python train.py --num_hidden_layers=11 --hidden_size=384 --num_attention_heads=6 --num_key_value_heads=6 --head_dim=64 --intermediate_size=2048 --vocab_size=8192 --hidden_act="swiglu" --norm="rmsnorm" --norm_place="pre" --norm_eps=1e-06 --positions="rope" --rope_theta=32400.0 --rope_fraction=0.5 --qk_norm=false --attn_scale=0.125 --bias="none" --tie_word_embeddings=false --parallel_block=false --init="uniform" --init_std_qkv=0.0198 --init_std_o=0.00423 --init_std_up=0.0198 --init_std_down=0.00183 --optimizer="soap_variant" --learning_rate=0.00211 --lr_mult_qkv=0.7 --beta1=0.95 --beta2=0.95 --lr_head=0.00668 --max_grad_norm=2.0 --warmup_steps=200 --schedule="cos" --final_lr_fraction=0.03 --batch_tokens=[32768, 65536, 98304] --max_seq_len=1024 --doc_mask=true --train_tokens=284700000 --max_steps=4688 --dataset="wikipedia_en"
Each number is 50 + 12 x the weight over its row's rms, rounded and kept within 0 to 99. Layers, rows and columns count from 0. The size before them is the row's rms in percent of the matrix's.

# up: layer 2 MLP up, 2048x384, rms 0.0899, rows 62-96, columns 256-319
# down: layer 2 MLP down (transposed), 2048x384, rms 0.0833, rows 62-96, columns 256-319
# gate: layer 2 MLP gate, 2048x384, rms 0.0896, rows 63-97, columns 256-319
up62 116:72 57 58 53 25 47 50 65 44 45 58 70 37 51 62 46 48 75 53 58 53 32 62 37 57 64 59 51 31 60 22 46 56 61 64 73 74 49 43 51 54 42 33 35 52 44 59 60 24 48 44 32 57 39 40 36 61 46 56 34 63 61 57 54
down62 108:52 63 41 46 30 67 42 71 53 48 46 55 40 45 58 48 50 71 59 46 61 43 35 26 57 49 36 48 46 49 44 47 45 53 45 37 40 34 57 60 50 48 28 40 46 39 46 50 54 51 43 46 75 41 45 37 63 42 54 48 39 62 61 56
gate63 093:44 48 69 45 63 79 40 61 48 59 63 57 61 50 55 64 60 57 44 54 39 41 39 57 53 41 31 56 45 43 61 60 66 43 45 37 65 46 44 39 36 54 55 50 49 44 29 50 67 56 54 53 50 66 54 56 24 77 75 50 61 74 46 48
up63 094:44 47 76 34 61 72 49 45 59 39 76 39 59 47 42 74 59 44 37 65 54 32 37 60 57 64 44 50 40 49 63 61 47 61 31 58 36 54 34 51 72 32 59 48 38 56 39 34 52 56 65 50 66 65 68 46 36 82 75 48 74 74 48 58
down63 094:53 59 54 42 54 29 56 56 41 35 16 43 62 35 52 52 43 60 33 62 53 52 58 44 42 47 37 35 63 34 57 67 42 47 29 33 54 50 53 55 46 46 69 53 54 57 73 34 61 63 50 46 46 48 52 47 51 52 59 39 50 50 52 36
gate64 107:33 57 44 64 44 42 64 45 62 47 63 53 58 67 38 55 62 49 53 57 37 43 48 65 63 72 45 27 43 67 31 42 40 64 59 60 44 46 39 53 39 54 53 45 54 37 40 31 55 74 61 73 51 43 34 50 47 28 54 55 79 66 36 63
up64 106:43 72 50 58 50 55 47 51 62 57 72 57 65 64 48 55 58 45 45 48 39 51 59 60 58 59 62 57 48 69 40 44 69 52 54 62 49 35 37 49 44 53 37 53 73 31 39 36 48 65 70 72 49 43 32 66 38 25 56 48 60 67 35 57
down64 105:45 50 67 56 30 66 49 51 63 29 32 39 35 52 53 40 48 48 53 47 67 41 46 25 49 46 53 37 46 57 54 40 38 34 55 43 57 52 38 70 66 45 65 45 35 43 68 38 24 47 35 56 55 60 58 52 65 56 38 26 42 44 69 49
gate65 091:48 54 48 45 53 75 64 35 33 24 57 68 59 33 33 55 65 62 57 62 53 25 36 49 26 33 55 53 39 52 40 46 57 42 52 38 51 47 58 47 41 31 45 56 52 47 46 39 29 32 51 57 49 60 55 45 52 48 51 30 50 59 46 40
up65 086:40 49 52 53 47 40 54 53 57 62 44 53 24 48 47 41 54 46 37 34 36 39 48 51 43 52 31 71 39 68 75 68 57 38 55 40 62 42 38 43 44 49 74 54 44 26 65 61 65 56 36 49 81 45 65 39 38 60 43 63 66 45 55 36
down65 092:58 33 54 58 32 59 43 54 77 66 51 32 64 46 61 28 63 47 63 57 45 41 40 59 48 55 42 48 47 57 68 35 65 20 49 43 43 57 49 51 33 35 57 31 52 43 71 50 50 57 32 78 74 66 68 64 51 47 57 37 66 58 67 55
gate66 103:72 63 43 50 53 53 46 52 57 58 44 46 60 55 55 44 44 53 49 81 43 38 66 51 61 45 52 49 33 35 71 62 55 50 46 58 65 43 47 52 50 49 44 44 48 41 68 37 71 61 46 41 53 59 55 55 66 62 41 50 32 38 50 60
up66 103:48 52 51 49 47 47 72 48 35 33 56 56 50 43 50 68 55 38 46 31 51 60 45 38 44 62 47 38 63 82 22 47 49 45 43 41 53 57 62 40 43 50 65 53 37 65 50 65 35 40 50 49 30 40 35 33 28 54 59 39 59 48 55 50
down66 099:59 35 65 22 51 43 43 81 65 58 52 26 51 48 63 67 40 39 48 47 63 44 72 59 63 47 58 48 65 22 65 49 51 52 65 44 22 44 65 27 53 43 49 55 50 31 42 26 66 63 45 41 63 49 71 51 47 55 55 57 36 67 58 67
gate67 094:69 55 49 39 63 48 42 54 70 34 38 43 33 61 49 50 44 60 52 41 61 48 48 39 50 40 51 80 48 50 70 48 53 66 46 43 62 40 55 69 26 30 78 49 55 41 51 44 51 47 50 49 49 53 72 67 49 62 45 68 62 67 41 83
up67 095:37 48 55 53 62 52 56 46 32 78 73 48 66 44 49 59 54 48 44 56 55 40 46 57 50 61 59 32 53 43 44 71 36 32 65 39 51 67 44 41 69 41 36 52 62 55 46 57 53 60 45 53 44 64 33 52 48 47 44 27 49 35 45 35
down67 097:59 49 51 52 42 44 51 28 35 59 65 63 52 49 57 28 43 61 54 41 66 45 63 54 53 41 57 44 63 28 52 81 59 32 40 49 49 51 60 31 53 50 63 48 33 57 64 49 42 42 47 50 49 48 36 32 59 48 46 54 40 26 32 12
gate68 093:64 55 41 54 51 39 74 44 35 42 54 43 36 54 48 52 46 39 47 47 69 66 66 63 30 55 66 61 60 37 55 61 54 42 41 52 55 33 45 66 74 60 29 61 35 44 54 34 47 33 72 39 29 58 49 57 45 55 65 45 27 67 52 45
up68 089:56 48 17 38 17 55 56 45 56 61 44 55 52 34 47 69 51 46 37 31 40 56 42 40 58 40 57 51 52 76 68 52 48 52 48 51 48 32 62 35 55 40 54 50 56 54 55 31 60 35 56 58 64 43 67 30 57 18 64 62 47 30 42 41
down68 092:51 38 32 67 39 58 52 44 43 59 37 37 70 42 46 48 28 60 24 55 30 50 34 66 59 39 32 45 63 64 41 50 42 60 56 64 25 36 56 51 61 55 69 62 49 40 74 43 56 43 47 43 73 27 59 38 41 34 50 46 42 57 48 27
gate69 102:50 42 40 46 42 50 42 44 49 42 54 73 74 52 75 72 42 57 36 54 53 36 39 40 36 16 38 18 37 47 69 57 38 44 42 61 36 63 67 23 73 42 69 63 42 59 42 47 66 78 28 44 37 49 66 66 30 52 67 47 50 60 44 24
up69 099:46 46 44 56 42 68 49 34 30 58 48 71 77 52 59 72 38 56 33 59 58 41 39 29 45 19 37 13 28 39 66 46 26 33 42 66 34 67 53 29 67 53 60 69 39 65 43 47 71 65 30 28 61 63 63 70 30 45 55 39 36 52 46 16
down69 099:53 42 55 57 57 57 67 58 63 58 36 52 60 41 81 60 61 57 28 54 27 47 50 45 54 35 49 45 33 40 51 57 73 42 55 62 62 69 58 36 58 52 68 58 48 48 19 30 31 51 48 54 48 34 51 55 27 38 64 51 52 56 48 65
gate70 097:60 60 57 51 59 56 41 39 42 45 62 53 37 58 56 58 46 54 51 46 49 80 66 36 53 58 33 60 62 53 31 47 27 68 37 39 65 59 35 37 41 42 67 48 56 59 51 36 44 64 41 42 57 35 35 41 51 53 59 57 34 55 47 56
up70 095:57 37 50 36 47 40 33 55 54 70 22 58 60 44 37 37 39 44 34 52 47 41 22 56 58 45 68 45 60 37 59 56 68 32 64 53 47 38 50 48 67 47 35 45 42 46 47 50 46 51 50 35 44 77 49 64 49 58 44 43 53 34 48 41
down70 099:30 41 50 50 51 61 40 31 74 72 52 42 67 55 83 34 37 46 29 53 48 44 55 31 51 48 39 38 40 49 31 36 59 49 61 46 55 57 56 41 56 59 63 43 39 50 24 32 30 69 44 49 48 38 63 58 59 52 52 33 61 60 55 46
gate71 096:45 49 63 38 61 47 39 36 56 46 50 52 47 57 55 48 44 57 46 52 43 54 43 62 45 30 39 47 59 52 88 27 26 52 59 36 43 54 72 51 32 44 35 35 56 53 58 64 57 47 58 58 58 33 44 73 43 43 54 36 43 53 36 59
up71 098:48 44 63 37 57 38 36 22 56 48 56 50 61 66 50 35 46 59 52 62 52 60 55 61 51 31 33 48 73 48 85 23 31 47 64 37 45 54 73 48 37 44 32 38 60 50 64 59 46 64 61 52 59 33 31 65 48 53 61 35 44 59 27 57
down71 099:43 45 56 44 41 42 40 54 49 36 59 41 33 54 35 28 59 56 57 55 45 75 60 46 50 45 63 33 49 35 67 48 35 49 56 62 22 37 51 56 45 46 35 42 47 43 48 45 33 60 50 50 54 59 60 32 38 54 79 34 41 67 31 34
gate72 110:65 66 57 61 63 69 43 52 35 61 56 50 46 40 32 54 49 55 62 29 46 50 40 49 41 75 30 60 67 63 43 41 33 35 54 64 76 48 51 49 60 43 30 48 48 49 53 49 38 45 52 47 44 33 47 40 77 53 16 58 61 57 45 35
up72 115:53 60 56 50 56 52 53 53 37 46 38 44 45 68 30 46 40 43 51 29 59 22 55 33 40 52 60 45 46 47 53 46 45 54 59 49 65 47 40 49 55 56 53 49 51 55 66 58 59 83 45 60 56 53 62 32 72 46 39 45 50 63 28 24
down72 109:37 49 45 36 57 64 29 46 76 46 59 36 58 52 57 55 46 52 43 16 36 54 64 48 73 41 71 65 46 56 56 58 84 28 47 39 56 47 39 48 50 63 48 58 54 58 46 61 55 60 60 31 43 24 46 46 48 53 44 52 45 38 53 73
gate73 110:47 26 54 62 53 46 28 44 57 24 50 57 67 42 55 48 42 27 35 40 66 63 61 49 50 56 40 35 50 56 57 53 42 55 75 67 58 24 39 56 60 51 52 28 60 74 46 56 57 56 49 28 37 34 21 62 61 46 69 64 51 47 52 58
up73 112:45 47 49 60 52 43 45 47 47 50 50 66 56 53 58 39 52 48 44 41 35 48 53 40 42 45 56 46 56 41 53 37 67 46 57 56 54 24 55 62 49 54 56 30 41 57 51 54 58 36 51 41 53 53 08 56 67 56 64 54 41 38 59 59
down73 099:39 44 50 57 41 43 39 31 53 33 55 43 54 63 58 48 60 26 47 50 61 74 67 34 35 47 30 34 76 57 52 52 54 29 48 41 55 54 32 55 51 62 74 40 49 37 45 66 58 52 43 50 45 58 39 52 49 60 44 29 32 47 29 42
gate74 095:48 54 59 58 65 68 53 57 42 45 57 64 43 56 45 44 70 71 45 48 51 62 49 62 65 37 49 50 52 37 46 36 32 42 42 56 66 52 38 42 40 53 36 64 63 29 78 37 59 70 22 44 60 53 70 49 55 49 63 26 31 60 52 58
up74 095:54 43 44 42 51 47 58 49 50 56 34 43 46 49 54 55 51 55 44 42 40 23 32 43 57 38 53 36 58 45 52 37 72 54 67 42 40 46 55 52 61 27 50 55 46 62 45 48 54 47 71 51 43 53 51 37 56 62 43 82 52 42 71 44
down74 098:40 68 66 45 54 45 30 50 69 46 61 45 52 37 38 42 24 64 62 46 79 58 55 42 51 35 60 52 42 49 72 68 52 51 42 71 54 57 50 36 45 59 65 54 49 27 75 63 52 61 43 57 61 61 62 54 50 56 42 49 29 50 39 52
gate75 102:51 36 66 59 39 52 27 49 58 67 39 70 50 37 51 71 87 46 41 45 53 46 42 49 66 59 44 57 62 50 74 29 51 51 48 55 61 43 27 37 56 60 40 72 51 63 41 64 61 53 45 62 51 40 56 65 45 50 35 71 60 52 45 59
up75 101:55 53 34 40 51 46 88 47 47 40 53 39 54 56 50 41 17 49 64 57 49 44 55 63 42 52 63 41 38 47 36 69 69 42 56 26 44 49 64 59 33 31 64 29 64 36 48 40 28 43 46 42 61 35 62 47 52 49 39 47 43 51 57 51
down75 105:58 44 50 63 65 54 42 46 87 65 42 67 54 63 44 55 49 32 46 59 56 59 47 40 62 52 42 65 40 59 25 48 60 72 72 60 56 49 53 54 46 51 39 42 55 42 57 53 48 33 51 56 24 44 54 70 37 34 50 53 44 69 48 50
gate76 113:41 54 65 50 46 43 51 46 57 49 39 70 37 46 45 56 47 29 40 47 47 74 43 54 51 45 61 53 54 44 59 35 41 20 40 52 33 74 58 57 32 52 38 53 46 44 43 55 33 67 35 47 38 42 68 50 54 49 30 11 46 39 54 45
up76 111:65 39 42 54 46 54 44 61 51 61 62 28 72 51 54 63 40 54 76 59 59 48 59 33 57 37 55 44 50 63 34 52 46 81 78 43 65 46 66 43 62 50 68 34 54 35 60 51 52 26 75 56 59 56 40 53 62 46 69 67 49 68 57 52
down76 111:42 40 79 36 61 34 69 41 47 60 43 57 36 46 41 51 54 54 52 45 38 70 51 74 48 36 52 44 33 47 49 54 48 18 49 61 42 60 41 59 48 37 48 44 45 59 35 54 54 66 39 65 53 33 44 40 52 69 34 48 39 35 45 54
gate77 097:39 71 53 63 36 63 47 67 53 67 58 46 71 76 50 40 44 44 47 40 39 56 61 52 43 32 64 65 44 70 30 49 68 44 46 60 56 35 21 42 54 27 79 56 64 42 52 39 25 66 43 48 52 42 64 52 56 34 49 59 52 35 53 60
up77 102:34 42 47 47 47 50 45 55 55 21 46 76 39 17 46 46 47 48 47 37 48 62 45 48 63 51 51 28 62 26 59 40 53 55 71 41 56 51 60 54 46 66 37 46 24 61 32 52 76 23 66 49 43 63 53 48 61 57 57 80 26 50 48 36
down77 095:52 16 63 71 70 42 62 55 45 50 66 57 43 42 51 40 64 44 58 42 72 41 62 52 36 48 42 76 53 48 64 44 47 48 63 16 53 52 65 53 59 58 59 39 49 60 44 39 54 76 41 37 47 50 56 52 42 53 54 41 67 51 50 41
gate78 094:73 60 31 56 40 35 59 64 52 56 62 44 57 39 44 48 46 41 52 39 74 36 29 70 70 67 56 63 57 65 36 45 34 31 38 54 68 45 62 26 48 57 46 47 51 63 47 48 62 53 61 30 65 59 36 42 56 42 52 44 23 56 48 43
up78 096:57 56 27 54 59 33 42 53 58 51 46 31 42 32 56 40 61 51 58 49 62 42 41 60 53 64 47 50 55 52 31 64 44 46 47 33 60 52 49 38 39 46 57 55 41 39 65 61 60 54 69 36 58 51 40 52 48 37 55 39 28 60 39 52
down78 097:56 63 46 47 54 29 54 36 54 51 39 61 37 67 36 44 49 64 88 48 63 53 46 61 82 70 63 26 47 51 43 50 50 49 59 65 52 41 54 51 40 31 55 64 72 49 47 43 56 58 49 38 58 53 52 64 45 70 32 46 48 48 56 59
gate79 114:27 62 66 28 55 41 57 61 29 54 46 48 67 32 63 52 43 48 62 64 55 47 59 54 55 41 47 78 59 58 54 39 49 50 58 60 52 60 61 57 30 56 36 71 49 73 54 60 25 58 30 66 50 36 53 60 27 40 53 54 57 30 47 58
up79 113:66 46 46 56 45 50 46 34 79 48 57 61 43 71 50 43 64 37 15 42 42 60 37 51 58 69 49 23 40 31 61 59 42 64 43 29 52 40 50 44 55 34 58 40 47 24 53 28 65 51 72 42 37 63 53 36 73 63 38 51 37 60 57 49
down79 110:51 38 44 44 58 56 11 42 53 47 43 67 50 52 57 45 39 56 42 63 56 41 52 53 49 48 51 64 63 47 47 53 57 55 62 52 54 48 43 41 56 44 45 58 44 37 46 33 50 32 70 49 49 43 75 59 58 70 38 67 61 57 73 49
gate80 109:54 50 41 43 49 41 58 48 55 37 57 50 46 61 42 49 36 69 31 50 64 26 68 65 40 37 48 29 52 52 53 40 61 55 40 47 47 58 61 60 36 33 59 48 49 57 78 34 42 76 22 43 54 65 70 73 63 76 46 53 55 37 50 35
up80 108:51 39 39 36 47 45 54 59 44 45 54 51 35 58 43 56 38 63 28 57 61 25 76 77 31 39 49 22 60 43 59 42 59 49 34 43 34 48 65 61 40 33 60 56 62 56 58 33 54 77 16 48 50 61 69 68 60 69 45 58 62 25 58 39
down80 104:34 41 48 42 58 42 58 69 55 62 47 42 36 52 58 61 58 45 51 65 50 51 57 60 40 51 33 26 53 54 59 51 47 53 40 47 60 44 59 52 41 45 66 38 54 39 52 39 66 56 31 42 58 64 33 50 64 73 35 79 47 37 39 11
gate81 113:44 35 47 58 60 71 35 48 64 37 46 64 36 66 56 57 53 62 44 48 47 25 50 39 44 31 56 46 62 41 65 69 45 25 54 21 53 59 48 55 64 50 47 53 54 47 71 58 28 44 39 75 44 55 57 41 42 73 53 53 58 67 55 46
up81 117:60 57 58 51 42 32 72 47 23 59 33 41 63 50 46 50 53 37 56 48 70 54 51 48 44 44 44 60 27 48 40 23 51 84 59 67 45 43 57 32 35 50 41 44 63 35 57 40 56 61 64 52 35 46 37 70 52 45 32 44 44 35 41 31
down81 112:49 53 45 42 78 48 64 55 45 51 57 42 54 39 47 27 47 38 49 41 49 58 51 44 46 52 35 65 40 52 40 27 47 56 39 50 58 38 52 39 53 53 58 34 42 51 38 68 48 41 45 60 50 29 55 58 42 27 63 47 51 28 38 57
gate82 102:48 45 31 66 62 43 45 45 45 53 60 40 60 35 40 56 60 38 45 43 62 38 58 37 64 44 54 54 40 54 45 59 61 55 61 31 33 29 40 28 52 52 50 34 46 55 53 43 64 27 45 49 37 48 41 60 45 49 53 39 27 49 50 76
up82 096:70 23 37 62 81 39 26 51 38 64 64 48 64 29 36 41 43 44 60 43 62 48 63 45 47 61 59 44 61 52 31 43 62 63 59 36 25 41 60 49 68 61 46 40 49 49 64 44 68 31 51 54 50 35 49 56 44 45 47 38 52 49 35 57
down82 101:39 58 65 41 63 62 37 37 69 65 52 43 26 54 59 40 63 58 67 49 51 41 45 69 48 24 54 42 28 56 46 73 44 30 41 67 37 43 52 49 63 56 61 67 58 39 59 52 54 51 41 43 28 31 39 39 61 27 46 53 64 57 40 46
gate83 091:60 63 60 49 63 62 45 45 53 70 38 32 77 69 25 77 36 46 66 28 33 55 60 69 69 67 35 43 71 33 36 45 47 34 65 26 75 42 49 53 62 51 48 54 75 48 41 39 48 41 49 45 65 49 41 53 60 69 42 68 60 54 36 51
up83 086:44 62 44 26 58 52 44 47 59 44 65 39 66 22 44 70 23 50 52 32 61 64 55 41 75 42 54 30 59 37 54 38 36 39 31 56 44 69 54 75 48 45 33 43 47 48 57 55 70 54 50 55 64 65 59 35 78 43 53 61 48 51 43 52
down83 090:41 63 62 42 40 62 66 54 51 26 61 48 13 57 71 50 50 70 44 60 39 44 32 40 35 53 60 55 59 60 61 75 56 71 30 57 36 56 68 62 55 46 53 56 40 52 58 53 62 76 62 44 46 53 38 56 15 49 50 51 39 50 46 60
gate84 102:79 38 46 62 68 81 60 51 28 48 48 46 57 60 59 65 31 71 56 49 48 68 68 61 41 60 60 24 61 52 56 56 44 43 48 42 37 64 45 40 54 46 46 19 45 37 55 49 49 54 61 74 45 41 51 49 38 30 48 41 42 66 50 39
up84 098:70 55 51 65 56 58 51 54 17 41 54 50 70 63 57 71 39 62 58 71 46 66 52 65 52 60 59 41 60 30 58 72 42 60 54 53 43 62 52 38 57 67 37 28 55 44 43 45 75 58 64 62 33 61 64 52 39 43 50 32 42 60 53 65
down84 100:81 58 58 57 61 35 43 52 35 50 41 46 45 87 54 64 37 73 42 42 58 40 55 49 38 41 43 33 66 59 59 45 66 60 43 27 42 61 49 49 52 50 45 31 47 61 56 62 49 58 35 61 48 38 29 48 64 29 44 31 56 34 68 45
gate85 117:41 51 56 54 51 72 44 50 50 79 61 55 77 42 32 46 45 37 81 63 60 47 55 27 41 64 46 17 48 55 44 16 33 60 68 68 38 68 49 31 46 44 36 52 48 91 42 40 35 62 51 45 39 54 49 54 26 43 40 60 58 50 55 37
up85 116:36 63 45 32 52 62 37 45 54 52 72 58 66 32 41 59 49 40 67 67 46 43 48 28 35 64 50 22 36 57 28 26 47 58 57 66 37 67 58 47 35 46 42 55 47 77 53 37 41 62 49 46 69 52 35 62 34 37 54 61 55 52 36 47
down85 117:57 44 56 51 21 55 71 36 54 54 39 33 56 76 60 54 46 56 61 29 43 46 44 70 63 33 49 91 66 54 43 57 70 51 42 53 44 35 46 46 39 57 62 36 65 41 57 67 76 40 74 57 32 50 59 47 64 61 70 59 42 59 49 27
gate86 102:52 46 24 23 46 57 33 61 40 49 50 69 50 36 48 56 39 46 57 49 24 29 54 50 53 30 60 49 28 58 47 81 55 58 57 31 49 26 58 47 59 56 49 47 58 51 43 59 40 46 55 55 53 64 68 45 32 49 49 49 63 35 64 38
up86 103:44 46 49 67 39 50 62 57 47 48 59 46 42 67 58 58 43 49 42 53 57 54 75 38 36 63 51 45 58 28 38 34 37 44 39 71 56 37 39 44 48 43 40 49 41 69 53 56 58 54 69 63 51 59 36 59 46 42 46 75 34 46 22 64
down86 100:51 58 32 45 75 31 40 61 49 50 40 64 51 63 48 60 70 48 57 43 35 32 55 44 33 50 35 58 48 59 42 57 54 51 74 61 50 51 59 42 42 48 61 30 59 54 22 56 40 43 57 57 49 50 56 55 63 44 44 59 59 48 47 67
gate87 081:55 61 61 50 34 44 35 50 68 56 38 56 54 46 47 58 63 52 48 63 30 40 52 31 49 47 53 61 69 49 65 29 55 46 43 20 57 44 61 50 42 52 50 51 52 73 27 38 75 48 48 54 44 42 52 36 26 51 55 47 40 41 49 42
up87 084:39 37 52 44 52 41 51 48 56 43 37 43 49 41 37 38 22 51 56 49 42 60 54 55 47 44 52 50 37 42 43 39 61 38 55 47 59 60 38 67 46 25 54 34 61 44 27 60 68 60 67 55 68 22 60 24 89 37 41 57 38 52 40 51
down87 085:66 47 48 53 58 39 49 52 37 67 36 39 37 45 53 44 53 42 44 21 55 52 43 42 27 37 73 67 50 43 48 55 28 59 44 37 65 65 59 45 41 43 63 46 45 51 28 60 57 46 52 49 57 62 58 39 74 45 67 38 59 40 57 43
gate88 097:60 31 50 52 50 29 56 43 43 29 62 47 36 49 77 60 49 46 55 56 59 55 41 54 59 64 44 64 72 61 62 36 66 45 44 52 57 64 64 66 34 34 44 31 45 53 48 33 68 49 56 47 39 66 26 43 52 25 37 53 73 44 70 63
up88 099:65 34 51 57 56 29 48 42 52 27 61 45 36 44 65 61 51 50 47 53 66 41 38 48 64 66 41 64 62 62 57 30 72 55 43 51 67 62 63 55 31 31 44 34 53 55 51 28 62 46 57 46 42 64 30 42 51 34 34 54 77 41 72 67
down88 099:79 45 48 66 68 39 48 73 57 59 68 26 49 38 42 77 44 61 53 51 67 57 57 49 49 64 60 45 61 52 59 48 66 46 44 36 53 49 25 51 57 51 58 47 50 52 58 57 51 54 58 50 55 48 64 59 60 37 59 48 75 47 28 65
gate89 107:51 43 37 32 62 35 47 61 34 51 50 68 48 19 66 44 17 70 45 52 42 51 58 28 54 68 45 67 38 57 45 60 44 47 48 66 54 29 46 33 66 43 47 30 37 55 58 43 29 45 58 16 46 31 50 38 49 69 41 20 32 53 41 35
up89 103:41 60 73 59 33 70 55 49 72 57 46 37 46 90 34 39 76 34 60 51 54 59 27 77 43 34 39 18 49 53 48 47 51 40 48 44 57 61 49 69 36 51 48 80 64 45 42 64 68 49 51 84 46 66 56 52 48 27 53 73 62 40 54 69
down89 106:34 43 56 54 43 72 59 51 52 51 40 55 66 53 53 60 55 43 66 74 51 40 50 56 59 30 50 63 51 47 27 50 40 45 60 72 52 84 53 80 30 53 60 48 51 68 49 68 55 66 64 73 49 76 40 66 48 41 44 72 61 52 56 49
gate90 093:40 56 16 39 51 67 62 42 47 52 50 54 64 52 73 42 44 66 55 55 47 51 48 49 66 44 67 78 64 34 39 39 36 31 47 49 59 45 42 54 61 73 51 29 54 46 56 39 65 58 49 47 28 64 62 37 58 24 56 44 48 40 55 44
up90 088:68 59 56 66 56 51 57 54 48 58 65 45 41 39 37 49 24 55 43 38 47 44 47 54 50 40 58 15 38 48 72 69 56 77 43 46 37 46 57 39 30 24 73 70 37 34 37 50 31 52 62 58 65 54 50 63 57 75 55 60 73 54 50 54
down90 095:53 66 36 65 32 52 50 68 41 45 52 47 36 66 36 32 43 42 52 45 42 36 51 39 72 68 69 67 32 85 52 54 45 55 38 55 58 42 51 29 64 32 61 47 43 43 32 40 46 31 42 36 57 45 53 65 49 62 37 59 61 50 45 57
gate91 105:37 48 71 64 47 70 66 44 61 46 45 38 62 68 37 68 57 53 65 58 75 64 49 75 23 44 57 39 69 56 41 41 57 43 69 49 54 53 69 63 48 52 64 28 58 39 45 53 54 33 57 53 50 54 46 47 36 41 68 56 57 75 46 37
up91 115:57 41 39 45 55 32 37 52 31 63 75 52 43 42 47 34 49 60 51 52 29 53 53 49 65 61 31 59 48 43 46 60 43 63 35 42 44 45 42 44 48 23 21 61 27 51 53 49 31 77 56 58 53 60 43 63 53 66 48 41 38 40 56 66
down91 112:71 45 74 47 48 36 35 46 36 55 32 71 47 53 32 45 47 54 50 50 43 53 54 43 54 41 46 40 53 49 58 42 39 33 43 47 38 63 40 53 41 43 52 52 60 57 50 45 49 41 31 42 46 74 31 54 72 63 50 35 54 44 44 56
gate92 103:61 46 46 55 56 62 41 40 81 57 44 49 54 60 65 48 53 44 44 35 47 54 65 43 31 49 66 40 55 31 41 40 37 52 67 35 73 62 56 54 68 36 32 55 48 79 51 34 50 56 39 49 19 43 36 42 53 28 42 78 55 48 37 37
up92 097:46 56 41 53 63 58 32 41 61 84 49 45 59 42 50 58 65 60 37 60 61 65 50 40 46 42 54 67 62 49 25 48 57 36 66 57 49 72 49 76 34 21 34 48 41 70 33 44 45 51 50 60 45 49 46 42 44 59 57 63 62 53 56 47
down92 099:65 51 51 28 57 51 50 39 50 44 54 62 38 41 56 37 58 65 46 52 67 64 34 48 48 48 68 58 68 39 57 45 50 41 51 71 26 33 63 45 54 65 47 52 35 40 48 55 51 48 57 59 37 55 46 38 63 68 66 50 47 57 68 57
gate93 106:43 40 40 56 54 43 46 51 49 42 40 62 32 64 48 60 58 61 15 32 77 42 55 51 50 37 59 44 50 43 46 13 58 53 55 60 44 61 40 62 37 44 64 51 52 48 63 21 65 50 30 40 31 46 32 36 48 63 31 49 79 66 58 59
up93 103:45 39 47 44 51 47 38 53 57 54 65 58 50 45 56 65 38 58 65 42 69 57 84 67 49 52 65 56 76 33 69 70 58 72 39 46 56 30 33 50 63 79 42 65 45 40 48 66 41 38 73 43 57 56 59 38 53 40 44 24 38 45 55 41
down93 103:53 51 49 55 44 29 42 66 66 38 38 57 48 30 45 48 50 60 56 53 36 52 64 46 50 53 56 57 54 55 40 07 62 40 61 56 61 65 57 73 45 66 58 48 58 49 57 37 61 57 46 46 47 47 39 35 50 55 52 42 49 48 41 80
gate94 103:35 69 48 60 40 59 51 39 52 22 51 58 21 45 54 57 58 37 46 52 43 27 51 38 47 45 50 55 50 26 43 58 38 54 64 35 61 51 52 40 42 52 68 63 64 60 51 66 58 35 38 48 59 48 50 55 27 42 42 62 44 38 50 45
up94 104:64 38 46 46 62 48 48 66 41 71 53 44 77 51 44 49 37 64 52 46 58 73 61 71 50 44 46 48 39 69 65 52 50 43 40 58 52 49 53 54 49 51 30 33 44 37 58 29 35 72 59 45 45 38 46 46 66 67 60 45 41 55 42 62
down94 102:58 38 46 60 30 59 46 43 44 64 50 50 70 45 65 50 34 51 68 28 54 57 41 52 49 36 70 33 45 84 49 46 39 25 48 77 45 35 52 57 42 70 59 39 70 60 53 37 48 63 62 49 33 76 51 39 38 52 63 62 55 69 55 32
gate95 105:36 56 54 29 49 62 51 58 23 51 46 47 80 47 62 41 62 66 56 52 49 56 34 44 46 51 24 20 68 67 44 62 70 43 65 47 58 56 47 69 62 53 44 71 54 47 51 35 51 70 52 59 53 57 41 38 17 78 33 42 52 58 39 55
up95 103:64 36 37 57 43 41 55 45 72 29 51 52 34 69 49 72 38 34 49 49 45 67 70 44 40 39 75 58 30 28 53 38 27 58 39 53 41 68 60 39 59 48 57 41 58 43 56 73 67 37 47 16 44 49 50 49 57 31 67 48 56 58 50 50
down95 105:58 51 65 57 50 46 22 65 59 45 69 45 49 47 48 40 46 51 36 46 67 45 41 61 52 45 31 56 41 28 65 48 66 82 54 63 41 43 60 36 54 53 65 53 44 46 36 51 32 32 33 58 38 55 54 37 48 21 73 44 37 49 43 52
gate96 102:34 38 58 74 55 64 58 38 33 61 38 61 62 67 74 23 57 50 39 44 70 54 51 63 31 53 63 64 40 50 43 43 40 70 47 62 39 38 33 36 62 64 41 48 56 62 60 50 49 42 45 40 54 67 68 46 69 64 54 49 48 51 71 68
up96 098:37 31 56 84 56 31 61 36 45 54 44 55 45 47 46 40 37 65 34 49 56 53 71 37 36 52 62 34 46 48 69 48 51 39 40 54 40 52 44 38 59 72 50 55 61 60 64 51 36 71 43 26 56 70 55 63 60 48 70 43 33 44 40 57
down96 093:43 57 59 75 53 64 46 39 37 49 47 63 50 54 49 29 29 47 36 56 56 64 45 42 24 46 54 55 57 48 54 55 57 58 35 46 58 41 31 41 56 58 76 48 60 45 53 56 55 63 50 48 53 44 57 56 73 54 49 54 38 52 41 41
gate97 107:48 45 34 51 36 33 61 49 41 80 57 47 46 48 66 70 52 40 56 34 51 27 29 32 32 39 51 48 65 54 62 50 26 39 35 75 40 63 57 39 61 47 34 47 56 60 43 38 40 62 55 48 55 30 72 47 58 43 60 80 61 41 25 30